Each number is 500 + 40 x the weight over its row's rms, rounded and kept within 0 to 999. Layers, rows and columns count from 0. Numbers have three digits each. The size before them is the row's rms in percent of the matrix's.

# v: layer 4 attention value, 64x64, rms 0.151, rows 43-63, columns 0-63
# o: layer 4 attention output (transposed), 64x64, rms 0.124, rows 43-63, columns 0-63
# up: layer 4 MLP up, 256x64, rms 0.193, rows 0-78, columns 0-63
# down: layer 4 MLP down (transposed), 256x64, rms 0.117, rows 0-78, columns 0-63
v43 110:493548503424510477523529581434431540574494485485514487416493513485491505519548500503620566494537500445468458561509479526529443474500401496528501542474498518486442514506525486525502496441494523
o43 108:476519509533457501456532509512506500504521541510508478503527468514494555529440495494502464514510511565583605502555480506449520541463556537489492463437407448474544510452436495498406425536493556
v44 107:491462471494565445544520512517564538527487486502493488381544441486519493498489539496408550497407483446545504513560482441550505512439510536524567452530499521554556522465520528473494481501490453
o44 116:536470506388435489526479449481504537485550472474533512519450514459524476549496482461543567412459534482498528480503524478472495480526568530568483501480459493521567559498495530455594480464575483
v45 096:518534476504495457524479467489461568528447465471493517459427513511448486417518514523496509536522559487496540459580408524504559468519484540563477406573492550536518482485484484447502496572455470
o45 099:498502551448520463488499462492458507457478483515477443521474462485477453585467512460520506565511604536509517526473497398527519492572552435514477460523526522521488473555519572482426455504533566
v46 099:508545585537482453539463541473487496498515439509429512521580552505501436524529575438517535534534486531480485500525492464467540518396524448517485555495490540496466584496430484566465490502487475
o46 103:474439429515479456515495475529512504478506436592513512440522530449517531517499442559432509538444511547581395535535499544503489514521579493433521543465498505531491438533516486538516457504489484
v47 101:544581479488527495502485543448460493477422525488471470436525482454521489451565478499565445594512455469524526443445562603550523488535491528499541493558486558500512542508463511501475509522541467
o47 099:500552527543491521513472558523487502441568483464511471447501403499468481551457429470503520533521498516519565450525490418516504531500526476477535421569521413475448508519483495566569544488458510
v48 100:565525451497549450492499484579532558516541544550545483500514440521472473530584503532525528466407409461469532523502538496507466458469468477498473481522491516463468501428515466535586473431486509
o48 103:466447521526476538482485537466559521440525478451456564511450535509513496412477507410503453547550471559516525454429511522485478500506466473506442529460504551461516453527494526487585534558549563
v49 110:504462462509568469504408493475531444601469522443504515495495559485572563473529467414488462455502523501481466546510475452527529547514469452465498548463548461472480503519495496467504560545435559
o49 123:430497443481444495506526494571543453493393495516469505501515553525464454488454531555559552417534541466492479492564498439521497520479503523471528462440502526506586563440497535523497548530516502
v50 105:567620596376476543467491490498480487435512485459509507525509483507520558495452482410448509510514482510491516498490495481548513589493550494500549507544487518517466509525517501452480550526543511
o50 094:454529557477455464482446551459419452517474488579481431518499511511557505547527497556498483584515487503438523545538480481461445586528416522535457449505520469526561510517479500518519532472502453
v51 106:495500486516541532489489509568510454498479491489441474517483505504468453534557491455502509514436539419483588461497517450497453483416392524513460502499489585452509561469498501422511445561514528
o51 109:555497472487496548467392454519525546480502460514537453510537559472449515474445567448545498532512498491555482522576505385520503520515461580486432504462497505498460455498530481534501549450493524
v52 107:563516546449539514491466505526515391464585525539472488524504455402457450503507533435520472522402486561507498457480520445468556550460514539516520551486509505480476496489543495524483461543504450
o52 117:520479520465491524451429538542536504484527479491540506456549529438513533461413519492397459438445483501520547468557480533540423552498467479521493523529605482551532496508501523525532510455541458
v53 107:544557541501465591457454468421553552541543485479565521552519384528470483512500532485541481505478463518513475500517465456498509444448436510506567497433534528499499515478498519505543549474480434
o53 112:441420442469533557453503479480492454529439534508441469451521529544532498583505475477510449545496443548484587465545501529550480455472546527561476531521493460502523468515561461488571466541493518
v54 122:589513533508495545546446441420492528537545489442490526601453555459488524464450475510492535543536569501517464489490514525538525568481513481491470493608486478470493478454500498444475507499429488
o54 126:487541463484468500469539473524504490547475466484517423531546457477448415514527460495469535505478488564496574533476501457504489535480428470485515527499560603497569562550524411484459470562504512
v55 115:582491464548563484588560503457565469506523563483494451534574512501511511422477485481522462530530526554459504491476514447472514546481528453446456510524517480556507535586491536475423480525468531
o55 111:568529515444532471511488481565491519504506453452490501440506506585462526484463499558572566477455521591488519551432458552506445500421474468536509520468477566462515488490465508563493507442508464
v56 090:552563481486446505507549466477489460593591476458453567480524487470538516473517549475521584483471563546504455453470516453501556532488541466510500481518510427539429467480451476493522561533525507
o56 101:430468425487506497432465540521418480485559422503527509534473507543524502487473520523545535541451469468446498545472470513492472487503538456544582550463560511539613493488547492463461488533528502
v57 102:494496523533511406504563548505540477479502491515517486442605438496568505440560497451531546495512479556508443527451478511492481505523427490401473517495472461566522551525470456536498447522480506
o57 107:493433527503498440466515585464435541459520431533520464463518532571425520540444537558463510420500523497485541541430531549528540508498532479517497552484436495551473544481516538495545469480454516
v58 101:546509439538495564523486468532545398519526441542546514531449404538504539512519488483464431529452499526520457582516538502531596453549528476530519466492489557509483533529524474463455490485487520
o58 105:500442565490524480495398463514543408545556589505475550461484520480506534464542523515524527420551497514480500486472433490563605501511453453485509507498507480480520500493509524461535431533482491
v59 107:506508417426529539556498479471514472467469476518473507485470573495525481504446499431497466523611520520522501462455534512581511532441505485471452455524499491538586508471465534490502511515411427
o59 106:433478505431492494426508543443481531514523538471476513514564482541476474430560455502497576441512541532521458474518531487562443496457488532495526455543428504509447554607517485539500529476535486
v60 107:506534524495541469434514500524461460508500402443519529501433511507504467509542521494459485583532520476518515538559464449453515475389504561516564499550459552579510510472551562512449504483498476
o60 112:499519562490510414497512465511548502515499485526442522462473504474520553567483513516500486481479506433498535543571550447441518466517498541501503515439526505565443400616516544445466500455525501
v61 103:488545555471516546537452449460585447503521458502538548555458503479435540471434490537474405536563524489485497466538447500520530481517488501480505498476494564617453520461462505489500489461446503
o61 101:468465531495519493538471517493522482517481469516496433451528575466544455537554543501529507459511449543455504474455541543526472600561579493531456460478505502492470455604487415507428499495493480
v62 108:527436496478476517578502512511476493446492481515520528540451506537499486528440470568425463483510491512510471467477447466559516423481460510541500460596482538580484503458582442486492461481518588
o62 108:508550505488541523533409500456557482531491602501551482476474522454512455552463535466479518492477523570451438582518554552453458472508440443533472460497466479512491510513523549455470516516421524
v63 115:472513472525441502484569505539540486494469510564506544467541492503475440476457515568468605458500465470468477514485469477512464493526530528525397492501459475493520551556508559548600443537530547
o63 126:539543493426529574536488500437442470489520463516454452500434518530458574415510474430475509505513539485525446549470535560496574537459511499475471584538465496460539485568519483467486503531491511
up0 101:561469490491468517507508524535528509492424520475515502550443427480567492462511515504489576546461483500484461533539547522521523501475531602544533553495559437461502427517486523600489582517513522
down0 089:412498435503475490513456524481505493502516478479491463466546548486401491602500493550511511457461470508521499461410426474481473502517490412497496509508521491572517526470482415478510421523552508
up1 097:463538488479524542455574497509422531541447527474450529500504481539485475428479481472545528535526537421545527516532520523532464490512475502595588474461441492475496534535519489421516423510489436
down1 088:504487465446566496465482471489463501517503426492446514485470494452510440436468495508496510500508438543497460446551511459495449526471484552538495580392577470508487569514457480461473456452513577
up2 102:410524490505546488486518495518496485547505540561546500467563459497503438520547496474484502559580472541450570449470483513480383510479453448527562517506541511536495499461504574471528447507524555
down2 119:431469495504509437556485482546488509498495483509532514477539482516508383479528525499515451466483447517480561381457453463485447463503472507536528527484537490492532578469481533502545467608517538
up3 104:504488409537532474533506508549507488436469527447482434474549485527581544466548412461457507574543522582519548522452505499478482486467463457533450512464516533509460508450462551459459451486472517
down3 104:529493598532444466435499438565478479531421554486516544461554446529525526501484520493561508479515592523510495526436495543547438498456529440520419504535476507526456478484523509479554506542499509
up4 100:520518428513530522509431441474572501556484512502440470490451561470508496514536531467486574515401498508492554525601481531508558519522496461503561515530523500539431546463517549428465503514510524
down4 099:468460530457472538525512546539485455545515506479500523505476427489472503520421440490485473449551502516499449506403520496486428475553461507490420482556463472464553464474553433495460564557460550
up5 115:424496407547531484463483545470486510497502460538486533497503476470519473528491571454442471541495500440480582487479447487541536473543466470469483472492613520515569561500527453475495515509536413
down5 107:566564508485443471509468421471528534461414534587535508455560548522517470446453455532537444509432486484528453462488513511522443491538535478493442443487506497501544438496527501501531432530462487
up6 102:452482503486511426426477530519519502518541484559467485507472527509526548507524536532538530435414524469472525543496459521502449533546457546497554480470511547512516438505550482610450554531564432
down6 094:451475481483488525598525454519509451495435469495423495530464555509410459465559530482515476501498469522576569500532491494509570478508493498502497457529479506491425493451542603452558479470514518
up7 095:495473517443522481488423522481535543486511531462471560489456523459496487435501538513480567518522545488420493518534495545535455414429434505491525560524510496406491490462562550527568514536444485
down7 091:576464465551447543471503443510469511494482567549520473452561544511512450533523487486494467448477467481527464544467545474517477555535484582511502443443413441555506528502489511523443465581508457
up8 099:487438521477496471511470473474521527637477483550472528437536570436500463582484473486445513510492557532558541513475493496540456528555525507519444502468565506488490426525509536518485497475582512
down8 079:525457543502514520405456433523518475552464522532518485543533566442476521469482478461549502462523504478494464463566553486525489559467524559474539512509403447473423522493537532563583488509501506
up9 102:529543572529465423502603467472491532547475553511549497478499458489480474497488528551446586488468516493464491501493444530521536475565498461418540508497485462426548459532540463519422504461476485
down9 098:473463485429474496553506523487478496493458468516414566418469530487517509452522498520457510565537451524499470484438462530490493517466487563527516468518489430489438523492573450518446607450549492
up10 092:467477468515538535495493429485487433561490504560478491488481538513480443555537472464600526548505494507453527501512454469522479505465466499520464429497542506543530511530584445422536510457514390
down10 096:471482449488450402496551524520499525488451458497523436514427495527489512429479474536484490476452439468490423483470565499469486529500482475569520503442486513484516510489396447528529499551414541
up11 095:440480524459455441548549560497439467469554508487488482501526439548529467434522506495547505514550510451493473532473487469508577529480494459487557522541499518516579532465522444461456510490379553
down11 083:547499468452555503450481509547454446431460489467480533460416601492394471544499491480469537492483505507442482534463490590421514488543496554510504530561533504544517496520492535508496455527499517
up12 095:521540503470430395549492489546480549489488530484564475529549527550510521493506463479505511512455472535492439484522476380525594574548513453589530491497490514470444462468490471493504486481492482
down12 082:536467481505512584497529523488485563501478511549493508551477461495499494464497411566483468486484547501488510502507497547436458446493488509422492483555432526557418485530572542504410486490537414
up13 099:565493461538505441549497558541527568431426529588475495520464536530501503455464543470528531525501532524457526416476558492436499603513463540555500518454479474468465474519489517521489535477542507
down13 113:469525546480559504506460475451535468562565520492489492509506445512514569539559503506422498512502423475509503549565420521579508482514483509442507475490436561530547528535545414511495471569495493
up14 092:455504462527508531498496565568447409495484527540482534444560510536514532493575497470483531533493514447488468513461445485450427455443470434526531513504506583481442472548485546477523488547574513
down14 089:454476492463451509548475469539469449465470531476459533418522514581483460552557459423486430458460492480549500485465456498493435483442496436479453493508510599547518529531539457539473524481517473
up15 099:476507396417426459477462503479480519506525552545478451529538541484531514514531490566518467541539476497523499561501523552563480505541482486428584497432590539464501524524542543477493483518465506
down15 109:490515467494529413544462479431490539525497475422514534535463519528492449531473587480533492492524535550517507418545552468444516432482509480506528535502468451457546501446496470431548510561542434
up16 096:563527551468470457545492509435577456541411521495485465483442534487555457460532511485502434480476463532536575496484514551472494441496528473571549521520477521554511452531525493495544494562577465
down16 107:557523545499470469498583500430494514536533459466450475532484528452497533521488546503474466377477471484516496473473527512479523453495519557581549539499492508476578514489394531544478496432477473
up17 085:459489578462494567426452467521522549497585511499512500515505517504508520485521510587526520569495439425501515493573469397553489527462516525479533525475473478503587510484474496565521499459534472
down17 096:546507447518499470545533469544505529532489427440484490527521473460457536450546473435529424435488540487480421512463442524506532500498472589519469494526414489524466569481516476524553535435481461
up18 099:436574482473458476528528516474479454546484524466506506559529514449530434521519501487467541496493543466431500574474460592419490563492558511521442471444574538506531513523487481483501459482581518
down18 091:505476496544571506470446513558476530453483454544485518445483539481432583472517436417478459470526528497484491431515477436597487447559545517569516525505504530507491515520526528501580513542487520
up19 100:535391536468531489485457522512549465478481509479510501439507501479540472477453533563482554500519459557392570542495473480523461468453457517581530458538521572494535502479494526491473540509472422
down19 097:472573493459491542492547492452529552443528456533543447568484509550412441515583464444487458503487558515557488502461467526526498460510453534469572532450505492479446469514540421510520487465513513
up20 096:404527503514492456486503541472509494482576495494453496508482483465458510474451524459534631513569525491484485522507527529487481461502550465531533514552493525525498466499598565575458577450525494
down20 106:541503495514569492504471409502458563515448498455538492459516526490524496479503507556467399471426476526454526510441446493499560490448492519544559471516506557502492548441410489452552496470485550
up21 131:488517551470438455506423428549525517495563557482475540485468518516454567566504425478551534549456488464483495552529524492506420525535499553489530514460445474507502386529502516484476533485526530
down21 125:508577498543442442493486486547527505462469494468452573567483441447490581431525553545510537490462528481509532510443468544494467584468568505520509449540515453521560492523496475466437515507474460
up22 101:475516442473486435487533504479517524478437472518522474549535544551588491437491499507548552488452499537485466524437485558561578515538547513465486540422494521498442517469522508447501453582561467
down22 116:450539598534483524551515478499473536492555469529478456518379498432484559466522475513450418489502500499537500496532509463469502550477492535496461519542494482499522457585468534523595538502494553
up23 082:388571526521497536511520487460442486450490456504442477521551492525516458471575467525531537457512458513537528506536475475508403478495513524529599508483529539523546510449498483425454475551545516
down23 097:597438481505491392490457514504521535520512514513480450462521492457466492560481508465486495484464486540445467449534473563484516489547432453567508519584488507507512542537546429588483521471499533
up24 101:499538539405530523528462533548535469470497455513403562520501514583472551497476448520526503506532501546503532570439459550484477564538507470494529506487494588480481516471490427467521473516477423
down24 113:488422428530499496561535511474500546499532455394472494455565531542527449554500494462491449439484462492404492420494483465537502491498528528541519521508545542501462532563492524507487439495554537
up25 099:473504441489552527434533471499476441449548474494497484458528552453589457433501527496487487561475525531535487474557473474518446438490512438472556566440480495473420541472501540541505469562544512
down25 086:515494552545464442505472522499536491515529533567486541498483474486491529493488442451566519536518508456432469554433484440577539535544411542497459471600471529451537476546539497481516515439536500
up26 110:474467420593463514470536491536498510463584465506483491533521563562483455467473464447443516440481536475540463457494552520526456477456469472527505551451513491529403509440532498562449489514498475
down26 112:522465546485497510572424428440546443534438487509456445502460470451490477542562521534544519565501447542485561543518478493511526486493545512474503402530553489536539487532479477543578501468522475
up27 097:529529460451467510538485502511429448513509582463521482559522589544536504458498468580510524487552509448458526505449527570523535494459439452524425463507551539434489484557548535515538502477485487
down27 096:481487512477482555470502504493466461564544534459562481519451455450496468587464465538476485574529486525510455502501508470524508565527512483443557528499504487421538519439583446431509530440568467
up28 134:477535516430555459488515522498482476480496473508456513494453527542482435463519498537485519465478470474466482531494546487477580558568516465527512521511589537473535459582453512420543540384492539
down28 111:450546505516473449554480528502433512512482550523484459516434526516558485522486489476483479490550471516480549482486418423515583455473461521561494554451561549539548531526562522528518523398482506
up29 103:439540558398437471485459458505493507527509461478539544491562491524565470520572513522502454517459523491524576456516499438437452538565584517487491559470518541462528458484476531491520509455531483
down29 107:496528453570526485511475529542451488519469513492465517507479503527389456509480437454485500396518520495487442501440507562536481504485477531497498401569417507534535560439498514481521540471531474
up30 107:495546416470505507497499497519498492524448495533490507438604513469486492442453468445457438559582506499552509545541527476501465521502418469487541497448538445503508448475537541447490560428473475
down30 106:477487497519567569431474479509548531554484474495543494508458532481487449493494491567503521443480611542534521428502472536487505464515573511436504470463495492481598528492555530458475415532482487
up31 093:435541488480473444480434537459496496526482489505511480438459485551503480555495488476523502524491511559490510554479442511506552535537499547485459482496429498558452471496529563561453474522658499
down31 095:488465457516454524525455503456547516524483505490502410552473486503476482487563477497495511542484426548459493504616542511445528523505566530447562518536551542472496502516434510538550479530399476
up32 106:508452574517538471548488540511452543450518520501563456546483486482459508460529452449466579548458502477528551524470559532604522512469492502506466465585528504496462527572496537557504525466558465
down32 089:475508487478530446483494548471465570502505526406514446463500384463434426422566451494528539456485465555537467512482494570515466522450489469542479456488532489515498531536457476522502510551476504
up33 103:455491563494542455493430453526495547502550577527566480542491500478448469506461551522493554503418453463475492500486480449543479538467444429478562467530502511539560550463557513444464540492475453
down33 097:565510501543470493483513555576545519561494455524437482590427470504519564487555490586488461496521530473513497532503455570529488457495594512483475509548475475570481440468466490546526522506512479
up34 102:461483548462428545551496513452577544483471461541518493456495467536483584476510501473529550525531548490576435541489485470433510445479488497455497484446511491424546481492548454448411471524478506
down34 090:481490527465510517471485453495422529459455506521517470465550498445531493513502497393568485467527525482476506539455620505540493463479485456549568464487448454467495457468486560533514519412518455
up35 083:529485483570438532437580502495499499461535498507518473491542549482486447517453536486504522496503545468589527488463509504469469526543532376518516548510469561446550525590436452479472477496511476
down35 082:463447432499499453520441463527483510567450456520476464542495504422481506499520491473498491539565478567473459476547552502557522488527476565469491494387496500557496497527424566540430509494529523
up36 097:445511451478483507541565505449508515485511475490559553430470499469468492468492426494534546496526530504429532551485575500530530576539433479572416475515492519489537576530512512574464522462518467
down36 096:533441539462568502432487489548482475501477518539479568493454435515562490550494541506510496454456446518506459478547485488508448472509470498420573515518510491477529408456527539493529507620483467
up37 096:484493520553476475496483555476598473514556479519438520515477453525475537539480492474492567423466485502480506494458539451486487429542500454452466545538527523556558393488483524488541481582483445
down37 094:463531532488523511564573512480474546512445551470495421404504529504488487506506507487520506550462520459490486507452471584453482550566517515519538488463461521411480498544513493520487500459528626
up38 103:467490482554566541544404531422509532475535520491422482500466466544498439495479446533536508491518469546487587517542497422498567512535521559507474505471491529524535510520598539475516558496486522
down38 103:503513467525498473453518452578527524473486499513487550550521516497581560525598532542439510428490547456495497524499519613520485546540526482477453407525495510554549495536453494532494467467470511
up39 089:509481447494432467526419507516497438478497442556511406500449513530543530556498475460499501588468483483495537486450520484441463456539503473511461449542469549503466417451552463526482434538497519
down39 097:569482535506574539512501540576548533557545441465489455529489502463493504542561506541504576490569516491507449514486536503448470476541505507520467463484419589473469484521506537561410531491533503
up40 092:513516497441521447549442448494521518548476497523537556519430493531543495577483502588527507516533459403533503598502481469534484544493469436432448509476458477512447467500506492497536493493459570
down40 114:536538474482483512481539483508529442502516460424473516532497414531539545551493543506566503465638457448485445513498516549509481434471456463502521545530457469517459467449489451502474512495454565
up41 106:469490525470534464521534541467408489553504498482537488546532518460458434478508437523478540555506471396471506476526536569482586533504550443537546553482522449542496532492531452473492540458453542
down41 091:473498434502494520469447488456526509437523430456495521484481470514503620528522536525468509491500579541524428577487536503498514557490493440429521472582550505558494520530472482498447436476471485
up42 110:429489407503437506472494469481564524428488562490442521513548483473525563432482482506478545524488522569524525441527498569521491493530444487522488525535496562500459541453489513490466423543437451
down42 113:500497573549514519475543441519521511516445529508452537444460470525533559457533497452524481492545449499521504476488513567529488500559501509425395500514465429449470509512482557480545470523389475
up43 089:485552489448490453508490486461439427577541449493504459520513543527513526560495526525543562498455508422520535535534538534528588500498502516504496544471527552470521545514554453543433424567539519
down43 098:530460513463541479483516492607519539511437509474490477528507515404516533407521516494465453495538448554511422532455453463477427525572531551545439434508483499493478497522482485522553543493491503
up44 094:486497507481472427538470582474415484496474473505539547535417455500509508462503490517485474545519479430457528484454468522548523468468444550475540471461538580455569523559537438528551520522450516
down44 100:553469535502584523524477449474477454503483491499465484508630501527489487501497530565527581492510424500483472511507593476537500520519524485465465554566533396490506463511514532559479467470529494
up45 101:435501448493449471517508531529454527454518489494487443509531490546510529479462459420459586471491494443513565486510458549565382456518509444479538501492528491512476517519494477540547505593538547
down45 082:495448498565509483513494446521466523551473483486565545486497483388491487515481500464537479474471495531485490560548524444475424552639523440499467487514412507502509508517518553555512478477525516
up46 098:507487494516498471482530509472561511495455486602491510431571529566545499544437536492479404525469452485566492539509482514517490441536502569491537455463488539577445508463519475533501484531418470
down46 105:464543499476469461452545463488494504463578546473528448487461417504475559448586508537528598495506486502509543477510510494475513508481523456472466523447496511370568478467485524497451499508559487
up47 103:501567454538445531500537549509475508426530455529490475589487486465513534407489431445478529540524514551456517469493552502519511468448466534528562497487479521553480487433449536559561448542522493
down47 102:548496525533535524523483467472454478482540538447444567458490544509518452529439563546533461430527459437495495463534422509533492549538493528451479497532594479460499530555535520506476596464491510
up48 100:533474530494521450558406536463518527487512467547486473512407440537488560549473483557484541463532474512495547560465483532446588566500521530533521494566448537467585501514530477508495536510472510
down48 094:429492449516462535479557474484507478543519533436515537458578583537496466520543499519520500476541492465493478502504490500520433445447501519493568572470545491469416444415450558512489436486515508
up49 101:504604538493471482501536426456464523556436550537450465523482480526500485476456470477492454537519542576511509460483491569446501482511485464486467558528493522447471417501566489513574468449522443
down49 091:436486500514503501514555534524535485521510474454488480502533528583457496497544502562528540524471493440468476606567470509534520511457551460551555463543506502528470524418481483450401454432494518
up50 107:481526528552472390521527465515461487463507517528522524580549539496525500496498530508463442487494504466534516479475526417420503495512458540543531443441530481507469451511569506454460488530395437
down50 108:496485421480523505475517584418476490542466488500419473445471440467482524466467475451490565538482476539453484597514521501527564489451507479479501537569449470474489514503494534518483510436593522
up51 098:468522542514557507533423485509447474553553489543494583531475507522489459541569511526490589431437534457481485504470440514553508484525540508514520440499471558558566534493429488470515492568508507
down51 086:472494421533475498415489464446534490406488515516461454476476551423533489473526523489472470449500518519469497527555466480524603455493500464425489438556545507531438456527539492504501495459546532
up52 101:560564521442462486514488573526444552410441518475488527544514451512499518489425489533494561557533406442560535523489497502495579500518489515476548458469495523501551484472506472489528509426456507
down52 092:541442440483487453512530401472580473551545527526483503448526553482491525527463497413561512517464578483510449450502486516554449523519472511512448469476529508566507532526434533511495539555484449
up53 080:545516522529471550560500529510445473560494461531485464545414467556523468480425475527470501517524439488558587537539433532526509545535534475477503521522542522521541453505557453454519516502417447
down53 093:571426449443555469438536499550498511544586480446551532524529501471468449559510455481493554464475436490462480498506558525510477511533497538507495509476434514453453561499407490525501495495563534
up54 100:495505491551490487495469480470536524480497452590494534540561515496532440443525566541451559446585572439531459517517551501506552432522530484557514450487427545559484536484500474513510503480550473
down54 101:496476526403574530498537516525565469472452490496491492528491491483488554575529509448558444509558427543463536494449479542450506439552499446435462525516576508471506476473479509489471467523579479
up55 103:504478558522493430492448539511579523577468597431456474494519486473477477565481553573506549509558509518461555579517462535474503465470453485506547482536520500518459501489508519455522441452551514
down55 090:509576551506459530507565461531456521499536477558504512542581484495516391463534474480567529533473420463453466475465450491528459523552519553511497514497501543552508529558484530565501543549479460
up56 099:526452527474468508470447546505576529502472533531515502447481481475482514461497441489544573516506402527541511568564484433509409439480542603478552515489462468504498438466508469521507514492484484
down56 094:558485496551493530512558474393508600498478524439462521468541478470439528419464469497521463524518547450497503580474557502493522511526494502492552519445530492530500547539549444481523537473524428
up57 109:434536513454499411494470505494458491484494513538492487441519534581420548490495559488496511480523570467421450510446513465553547521510481526494518509555487608480467450481472505456457498471427484
down57 095:471506451543469466519488425510539430521444475523535445543487584538523550465494552558441378519514518478520445542490492506591498486521500460526485500520554531538476528481506501558483453472486461
up58 107:460478460548539477473447539455543502441565531523564607511468480528497486544499502531524507502469398555436570505471482561526466493566468480447485462537462559465565505455498502502514513497489500
down58 104:522474528431445459466493527527466465563502467457422487586564536484450535507495527538487516505506513464477505532554476447559582509504479432542502519473485484504479397490447581510502473458492547
up59 102:557507449511522463489481526532516397498476479537519523470504507557511546581487526486601520458499548541453535536483463529531480473454494532474572511488431517451540489466527555469491421437560505
down59 096:502533506535460598530553458468469531503508503524526538597505503480477510452490550531385500542505445442517477494500512489556514559547493452530431459482490509549526477533519446521491589508449511
up60 096:510540447441541465559571507475485480422491553500523541465488531508517471462552505466505524537481526514568504498484461546433509460506517538420500508550483434440451456524487479449512496404455572
down60 117:489465469427561427527506499525444455474467486447469562518442552489512480518593514499484553534474547591457522509474506545421569451518496530487501438528453475501495449542468492476498462456512472
up61 095:449524547496470492433492525451483481513482421476498483506515478506594500506489541581528451513493497443439458541447460573501516518476520486536487538499513541429541506527499380502416495524541529
down61 080:479491466438494493507534547564487439535436532502552451509514577437458557477502548414494477449560461476545551516474472448506454544559530481501467477487488450459450510487489530449574497452532492
up62 105:430525559508488515484520491500544471489436563425609483554526458483503469458482477482549583520521426509502527539555502516503506482505481498447465474510507404474511534573472527516491457504529423
down62 089:520526552567472512501547489486448582524499450501539501493420542448502500489505517458523531471452549466504480435501531494459465462454532443523574446541531521432596492439562500497549530545506505
up63 114:465513475512520519535518551499525486522444564510479494575450505534513451457464514490417473506498469471475549445546438532500565508454503553466527493444516496543596559517500419441490500446508424
down63 109:579509497507443497504491503491509555423448429530466526536513497494509500418510470532498503517528525491507544511465525536556529440498537428461441491546377494543561485448505468481516533471568451
up64 103:451518465507502490536432460440495489531535501446460490499495504468458493572492455524495604545468434480431544523456425481523553525519459563472530512492583496472552555515492520472487499514593499
down64 104:536500513484462501492499535525490547456479438597554483518558480499506449453556545459540405444590524513551466511475558517452464526513532537546456495571503488534483511523507444536481469487433526
up65 107:519488551562548454547543476500462518490474506460503487444473507589452470511411498556527538494462499550534523502504459453485528484510483423503466535478533523473564455450522475433510442476393458
down65 111:511484509524472530445531557554515495491554415466563462480558452501457511506518415521432512513484531549489580522557534594517514529449515503530499518546560555503487520504458546518562504539523551
up66 104:479517555544494434502474572545491543513530548546535485440439468501465456510511441442511560489471466499508522545485455503522479525526515537461542454541490575511576513394553475513438486556531524
down66 093:482421453527474475480527496459535451553504482396459534446424492467495500498465505549528445517512486514482499466522565554530521494591482480489431464532567483540479483549542516523554484529416517
up67 098:520533523547446527392510468516599494504519591489507451517509472491420497469533541474439478558495454495540508545508484484540477535506493477450516491498437494511583442541560479523466506524530435
down67 089:554432494534475548504517457563491478548564478500508537441501506474559505453538458541564506500545475533512455536472508486427497426557552518535429528495489502498469592437513519529504565488510569
up68 095:504519559442536509450494500527539473431544486434521546477532599537532436492505425504460551461532498516513459483457509492482533551582513461546517559458455552523448541557522480468527487505502562
down68 107:535475462548494459518528474511536559538540507495427538550508451454491530517501453375491494534522531513464605461512454482560487483532524552441483464498466479545581531461451533535480494485542488
up69 101:544561537421480459501454467509490499479526525548524558550510498513469547465547521437501508507463551411509469500501554478515472512487455545494499387536495524502527526475538459471508568407522426
down69 095:487500444590536513468505463537515445466441506463492400515509509449545469528475500542499501472491498526492478553500531572485534517555489483544524606459556465519456518506464536538507420532429543
up70 111:522483435534561492522529499435486497450535415539447528460497478479556502566455521593507482451491618467442549487495501470487538500531485415488513570489485516544532530506443517502507518507496471
down70 103:456536539499448523518496507528537484574444550461516400470501577483431490390553521444487544525507413474525481512500494509505506509469526545496445486502503493450467422465553524466460463485485492
up71 099:600485496510462531411525538465493512461487493555442432469455470523506490497512491499503513492465511477480520448570485503562495523481548506548545583454399462471510509511453431512468505498525410
down71 085:446520533510517538416471496442548457564473523539497517480448531485476488437477546449470501519503479466493434469592477513510486539471527526487459496473475555567398545521569492492505538571545526
up72 096:541475469627489476516435578491503541445533519528412511503469490578542559469538479520472526455542525477521483520495464500451508547533481538461534437485429506498435480511514514559549488476469509
down72 093:522542517427422557490504450485460429560462439469573530460474543475507449573516499512513468560465510546532570494509483482571486516439505461541446451488551501530542536551472486502517482538542509
up73 090:522519447569489450477480535507472533536539512382471531531522529521554458517588477510491552528495493374509539455502501468564568549497458477530528513478520495451479534463487529524503515536438507
down73 085:562501545486483522442451505544494552471437550542560512541441450460497547572454499602526394420471475550473461543488487462516515511467504507497489498519496546524536466500435499520511514464527481
up74 094:548483559538501479601493544479530517451458571495496497515498507564522498469487474445444489470542556509453488482506517548483609466452503529524482468448463537451499445484497429468565537477512572
down74 081:506535478476472521456409474528430514571537499524480522449498512479515488531469514521465484524497363498467504497445447478502485492534506484492457469494514458599476532488531493556413477560573510
up75 097:540484504459543535486537530496449494476516511496537535417467550504526436416454548419553549481516516551551514633496514485494456543516538460493504507488443514493533482482455558506533500456553487
down75 092:449521445556468469482449471487547511507503496533462478561464449481523523538492489567415453514489517446460495397540520488568525438528447533500539457491603508507492466514534463454482500558504460
up76 094:486499523509483479494533534439495515432417485543509486455435549515607511462448550486490504484523475483426516474511518577515477449469541449555475573571530514479503506473493489425544475526431511
down76 088:437439560518482492573504520588480543522482490469502531443519531482493513537504530510508428461493433535469502517488489474490495519592517561426446533428385525519529465547513532538510494499521491
up77 110:515537489550470481524438521538566514455527447507514515518482522496438493583482443588493456514448588489548431477486506496480461478485471512511473485447536481493418558432448530521488483513462578
down77 089:475535582413479468494497544475528506526484576485498502489550466480567494478498501497470581519480425494516499475533517511559538499482465495469526538432504451519530474547478471511557497395521390
up78 104:493483512441466557527481505509431510547452563481491504556470451518546504537477487495502538594520473412400559466522489475550502477477494510518554484506477471539505455462543424475575469448539482
down78 089:521485499473489576445556468536443510551436480510528448482547501454461453429477530494529480526442563502550434504555484431498538522520467460518506480506451435506415531483549438536556483468519487